Weights of a small GPT-style language model, trained from scratch on English Wikipedia.
Size: width 64, 2 heads of 32, MLP 256 squared ReLU, vocabulary 5396, 1.54M parameters.
Architecture: RMSNorm before each block, normalized queries and keys, local attention windows.
Training: a variant of Adam for these matrices, 139M tokens, 8490 steps.
Each number is 128 + 24 x the weight over its row's rms, rounded and kept within 0 to 255. Layers, rows and columns count from 0. The size above them is the row's rms in percent of the matrix's.

# layer 10 MLP down (transposed), 256x64, rms 0.261, rows 25-49, columns 0-63
size [ 81 105  99  95  88 100  94 108  90  95  95  82 107  86  88 110 104 100  97  91 111 103 106 115  90]
[[121 117  90 118 117 106 109 130 152 103 144 138  92 168  98 130  97 147  69  76 169 116 100 117 167 147 145 117 142 128 112 102 102 154  96 106 143 137  99  96 126 100 109 132 125 120  73 131 125 127 140 123  99 115 130 102 148 131 120 138 166  88 143 145]
 [102 105 139 125  82 156 152 112 148 146 142 129 156  87  74 158 105 176 101 136 142 117 136 169 152 128 142 152 129 135 158 134 128 148 115 133 139 141 163  84 118 121 138 148 100  89  90 114 153  82 133 139 171 136  91 105 143 143 129 129 145 129 136 108]
 [164 148 110 128 119 110 133 121 154  97 132 153  98 100 100 106 141 155  85 139 139 123 107 135  82 134 122 118 147 162 108 116 117 108 157 147 138 152 106 180 167 128 160 130 121 123 112 121 125 175 105 131 115 170 158 147 106 149 169 101 146 112 165 168]
 [120 154 134 130 140 101 107 177 138 117 144 161 109 113 168 101 120 160 150 132 146 143 170 145 107 115 136 136  92 133  66 114 112 177 125  80 104 110 113 136 105 111 109  97 128 131 127 113 134 155 112 166 101 142 168 142 113 135 123 139 104  91 147 162]
 [120 101 119  89 151 130 129 133 107 126  73 124  85 133 173  97 137 163 107 115 117 126 119 123 144 134 137 130 153 146 134 119 118 100  97  92 135  95 182 117  90 120 172 142 144 123 127 130 138 146 111 134  96 131 136 192 145 123 118  73 130 117 161 116]
 [179  86 142 110  87 137 147  82 115 165  79 115 105 128 120  98 138 126 151  95 169 124 149 106 165 124 121 116 132 104  82 125  94 151 101 179 133 145 132 109 110 134 185 140 107  98 135 130 121 152 131 139 123 143 134 136 156 132 147 133 135 140 127 116]
 [ 76 146 108 124 126  96 140 111 134 116  70 119 187 160  88 112 124 147  80 119  81 103 130 111 146 145  96 125 114 128 125 132 134 115 141 108 107 124 112 110 117 169 181 111 117 133 152 149 140 140 133 125 138 136 128 122 149 142 151 108 139 101 174 166]
 [116 201 143 113  84 163 135  93 112 132 128 139 106 155 124 123  81 124  89 125 138 111 136 164 173 130 135 123 136 133 122 117 165 167 165  91 112 112 127 151 112 149 138 147 110 118 127 124 154 169 150 127 150  97 108 122 125 108 125  80 153 154 127 135]
 [131 141 150  83 144  72 118 133 136 131  88 132 173 123 159 170  61  74 124 147 132 127 158  95 134 110 158 155 125 141 139 154 135 131 130 125 130 169 125 151 115 133 122 144 144 127 116 154 120 142 132 138  98 148 127 125 126 117 102 170 103 152 169 111]
 [ 79 105 168 118 151 110 110 101 156 119 156 128 110 162 122 118 142 163 130 118 137 111  94  99 121 151 126 138 171 118  86 100 104 160 112 131 145  80 135 105 129 163 141 140 139 134 107 148 101 118 145  90 104  96 124 104 154 161 143  87 166 150 126 137]
 [132 132 120 116 110  93 144 132 115 103 123 122 123 134 132 140 118 175 138 119 171 176 168 147 108 135 144 101 109  96 132 107 130  98 106 196  79 127 125 146 118 174 129 184 134 130 151 140 140  90 129 116 120 118 105 113 149 144 111  87 136  92 120 113]
 [113 118 117 108 126 109  85 128  78 137  92 140 134 117 116 107 119 127 118 154 131 123 116  83 146 143  85 142 142 175 147 127 138 121 124 140 145 121 129 121 145 120 178 141 120 133 148 100 125 116 136 139 141 131  95  94 140  79 192 100 110 137 199 117]
 [146 121  98  92 132 133 158 116  80 136  90 134 127 148 108 130 125  91 132 114 126 128 145 105 132 107 123 148 131 112 173 108 132  57 168 122 159 183 165 137 184 160 139 126 146 115 142 163 131 167 113 131 109 104 116 134 125 117 100 118 118 113 135 123]
 [ 77 163  92 121 153  87 171 106 142 149 131 145 118 117 157 125 132 121 151 117 100 153 171 167 115 140 141 137 129 164 141 138 115 139 144 137  77 142  98 120 109 148 106 103 149 159  95 121 123 172  98 146 130 143 146 166 100 129 100 159 132 138 153 122]
 [124 148 127 144  76 128 129  95  97 137 137 161 133 113 135 103 121 139 111 176 125 106 135 112 123 152  98 154 156  87 187 115 140 103 112 108 137 133 161  71  91 114 120 121 163 117 119  76 109 159 134  90 114 115  98 145 102 138 141 125 112 142 134 124]
 [142 106 147 149 110 155 136 109 157  96  65 137 149 142 129 119 134 165 154 124 124  95 120 135  91 123 113  77  67 133 144  93 151 135 145 112 149 127  88 149 135  95 106 113 144 135 146  94 125 134  90 142  98 127 140 146 130 177 121 135 119 126  95 154]
 [ 64 108 119  62 111 153 128 128 137 118  92 131  97 131 124 127 104 110 139 134 136  81  95 123 100 131 129 144 129 130 118 158 102 113 182 133 141 105 145  91  99 161  96 123 104 143  95 148 136 114  96 108 105 110 148  99 167 148 122 117 134 110 115 126]
 [137 144 141 127 103 145 116 131 138 112 134 120 112 151 139 138 153  77 155 134 123 105 123 147 136 123 158 148 136 127 135 121  97 112  97 106  78 142 116 127 110 108 122 130 131 171 129 105 117  69  95 106 160 101  70 102 138 101 118 122 139 114 188 181]
 [ 75 111 115 137 147 109 139 103 141 151 134 130  65 159 164 135  70 119 112  81 156 157 163 124 116 106 133 109 111 109 138 170 105 141  94 131 154 121 135 113 125 156 119 133 115 178 123 134 110 113 124 101 145 147 151 144 137  91 105 103 135 103 113 134]
 [ 22 161 143 129 164 155 138 115 159 110 143 117 129 129 122 115 127 153 135  84 156  90 146 127 120 127 123 127  82 109 150 148 129 134 114 121 132 126 127 116 138 112 141 110 164 122 105 131 115 152 127  98 123 168 138 166 114 163 149 119 124  95 146 122]
 [133 120 126  99  73 120 157 120 124 151 132  99 152 100 116 111 143  97 118 118 136  61 130 172 136 149 151 178 111 129 117 112 159  89 149 102 128 113 163 125 104 110  94 109 115 126 121 120 142 111 180 117 142 114 144 102  98 138 171 125  96 112 123 124]
 [113 141 129 121 105 137 121 108 119 153 131 122 134 107 120 133 136  97 153 127  65 126 113 134 114 144 107 104 105 123 139 159 163 119 166 106 163 116 131 129 123 163 120  88 132 134 119 111 103 138  99  75  97 125 186 104 156  92  68 150 137 157 114 109]
 [190 157 146 134 127 106  65 149 107 148 147 125 142 147 158 169  97 147 151 122 116 132 139 126 115  87 119 115 141 109 163 164 126 135 124 131  89 129 136 155 147 116 106 120 146 125 115 129 143 146 132 160  96 119 101 114 137 159 152 124 147  91 147 190]
 [179 109 117 115 121 138 144  82 143 161  97 130 103 143 146 103 141  99  99 128 141  92 163 165 120 125 116 131 121 126 118 151 170 102 108 113 147 106 130 130 149 134 143 113 112 111 123 164 112 161 160 124 131 103 106 121 185 140  94 157 142  89 156 173]
 [ 82  98 144 127 104 132  80  92 150 140  88 118 143 139 131 113 127 150 132 126 124  96 131 111 196 140 108 107 129 124 148 100 163  91 104 172  86  83 152 122 116 137 128 108 157 152 127 119 143 119 110 112 131  93 135 141 140 133 130  83 143 102 104 140]]
# layer 10 MLP up, 256x64, rms 0.275, rows 26-49, columns 0-63
size [103 103  94  87 106  89 111  87 101  91  83 102  89  90 112 101  98  96  90 108  99 105 112  94]
[[138 114 144 145 115 118  70 110 104 119 136 118 146 120  98 124 146 174 104  75 111 159 115 127  97  65 114 177 143  82 145 144 161 122 106 153 112 112 108 154 174 118 122 135 125 134 146 135 130 134 156 111 125 129 147 126 135  86 143 167 105 130 140 119]
 [156 137  99  96 128 148 130 177 138 159 158 128 173 103 110 115 149  91 139 136 141 185 109 117 130 171 138 119 110 122 101 153 166 135 168 123 102 141 156 134 153  87  97  96 155 146 137 124 146 149 131 109 150 118 143 124  84 132 108  96  99 137 134 115]
 [145  91 131 147 121 136  98 131 100 102 108  94 140 138 133  78 109 112 120 106 133  98 137 109 122 159 112 117 106 128 125 192 125 145 123 123 134 116 173 141 112 111 159 124 146 108 121 193 158  97 173 152 106 129 149 144 108 102 134 154 137 144 171 100]
 [127 161 127 107 125  88 113 177  97 124 145 113 105 136  99 122 111 137 109  93 116  79 163 146 140 136  89 146 161 112 118 161 121 132  87 153 131 159 119 154 131 122 150 107 115 131 153 155 135  85 139 153 123 110 133 144 120  86 122 117  77 136 139  75]
 [144 118 101 121 115 109  94 131 135 129 147 135 146 128  72 135 146  71 166 122 171 140 121 117 134 117 134 124 105  96 129 171 109 120 142  50 124 109 147 151 125  82 105 152 162 141 149 124  95 123 113 142 128 136 130 144 127 136  84 119 138 160 133  92]
 [124 113 166 152 148 132 129 132  95 168 105 116 125  77 125 134 107 131 109 122 149 100 143 123  84 104 107 157 141  99 126 165  99 160 131 119 158 186 120 134 155  75 141 149 142 119 151 151 127  82 146  86 122 140 116 140 133 107 149 121 144 161  96 126]
 [134 158 100 117 105 155 131 127 160 158 133  93 156 104 120 129 125 111 162 163 132 151 120 138 127 134 146 168 187 109 128 116  84 129 117 168 130 107 119 143 199 116 147 149 129 140 123 171 131 121 143 118 142 126 119 160 132  83  85 140 110 142 126  95]
 [171 166 186 145 143 120 160 164 140 138 141 104 138 102 102 100 142 133 137 118 161 101 141 118 115 153 170 160 175  90 132 154 103 146 109 139 100 152  89 126 106 111 124 139 119 105 137 124 123 164  99 162 115 132 122 140  99 127 155 165 124 107 117 153]
 [124  97 145 146 105  98 129 149 133  91 150 104 128 123 123 144 162 118 136 160 139 137 128 148 117  84 109 164 137 101 115 131 124 184 137 131 156 121 113 132 142  85 122 106 126 148 150 134 170  83 168 135 176  74 165  96 164 130 123 116 124 150 121 134]
 [136 164 161 100  94 135 129 158 138 153 151 127 101 102 140  83 138 116 135 113 145 182 153 130 114 127  97 120 133 112 142 115 110 162 140  98 139 164 146 135 169  86 141 129 156 114 133 170 124 163 143 139 156 122 172 138 129  77 139 124 120 173 122 108]
 [173 176  97 144 138 135 125 154 134 137 120 121 158 137 130 130 152 155 120 168 137 129 128 144 100  65 120  88 158 115 178 146 155 130 189 147  89 127 137 143 125 115 145 141 114 124 148 128 129 116  69 154 124 143 138 139 116 155 115 157 127 139 145 155]
 [141 157 111 109 113 125 129 119 127 148 168  92 133 100 128 130 126 111 143 158 138 146 107 194 125 151 121 163 101 114 101 129 101 144 124 160 158 140 113 152 140 127 114 152 129 100 166 146 104 160 154 155 146 114 121  94 108 129 135 174 142 183 180 140]
 [140 101 128  99 103 119 130 159 128 189 135  70 129  63  80 169 138  99 126  97 147 112 132 101 108  97 139 123 127 115 113  82 116 123 150 139 135 126 118 174 123 126 140 104 124 118 128 132 120 117 113 158 167 105 148  99 100 140 118 122 102 139 121 148]
 [134 120 138 103 103 106  84 151 110 125  99 109 120  88 109 123 142  91  95 176 120 109 137 127  97 116 157 109 176  95 152 139 132 132 150 125 107 139 113 137 149 115  97 163 123 164 139 126 148 108 159 134 151 110 164 110 128  93 120 117 152 169 120  69]
 [149 142 110 150  66 101 111 131 126 109 117 111 157 141 123  89 132  97 185  88 132 120 108 135 119 157 138 127 108 125 142 127 143 145 150 142 112 143 130 172 160  99 133 112 149 127 150 127 131 114 137 147 138 128 188 133  90 115 106 164 124 147  78  84]
 [138 117 170 107 110 129 103 159  97 146 148 108 124 129 125 133 131 103 152 102 103 113 151 131 128 121  94 168 119  88 183 128  97 112 107 105 144 111 135 146 133  85 149 133  85 126 148 150 126 110 129 129 118  88 181 104 107 134 183 157 129 153 126  98]
 [159  85 110 128 113 125 135 130  91  83 131 115 150 129  89 138 160 101 131  91 105 127  90 121 152 119 141 150 131 146 154 103 134 126  88 167 114 149 167 140 137 112 152 147 135 157 161 139 149  91 112 123 156  82  99  85 147 120 147 116 104 134  93 105]
 [127  69 131 154 144 121 136 170 105 125 122  80 127 104  68 141  98 131 103 138 136 123 112 155 118 105  87 167 134 123 135 127 134 134 141 138 122 114 109 144 135 115 111 179 126 141 126 166 145 138 115 152 100  96 178 103 125 110 119 123 105 155 152  77]
 [130 155 138 111 177 126 143 128 141  87 109 130 120 102 140 118  80 119 159 165 148 151 136 138 131 130 168 106 136 112 127 122 156 185 174 100 120 133 162 112  97 136 132 168 136 136 155 129 149 145 165 164 151 130 113 152 136 134 127 168 121 149  83 101]
 [131 113 103 170 130 132 125 114 119 112 168 120 162 120  88 128 124 110 159 148 156 126 123 110 125 137 125  88 114  82 178  99 180 134 178 148 114 149 131 119 121 129 135 105 125 142 169 161 125 138 174 134 146 105 121 126  91  88 144 146 164 122 159 127]
 [140 107 133 122 116 136 127 138  99 122 132 132  98  96  78 102  83 122 149 124 104 145 124  95  88 103 104 114 108 122 127 160 139 151 144 127 113 124 110 121 124  99 112  99 130 134 193 159 116  90 175 119 149 118  78 171 152 125 154 123 117 127  96  97]
 [137 155 149 115 166 123 115 119 134 109 122  83 126 115 148 109  88 160 150 106 136 102 118 132 126 149 153 162 147 108 162 120  82 137 137 116  81 100 133 153 117 136 137 136 145 124 162 152 133  92 159 124 143 150 116 111 144 116 138 158  67 193 110 122]
 [165 100  83 156 136  92  90 136 127 179 141 123 126 105 144 127 130 149 150 135 136 148 156 105  97 116 115 136 125 102 156 105 133 109 124  94 109 110 170 140 118 129 125 133  98 125 142 164 155 123  72 134 139  92 145  86 100 106 137  93 165 154 107 120]
 [125  96 191 156 150 140 142 138 101 133 129 126 138 151 114 147 153 137 151 133 170 137  83 130 114 111 102 136 126  90 124 157 126 156 133 120 143  89 106 144 144  95 107 124 179 108 163 135 180 112 114 124 154  80 144 119 133 131  80 139 101 144 117 139]]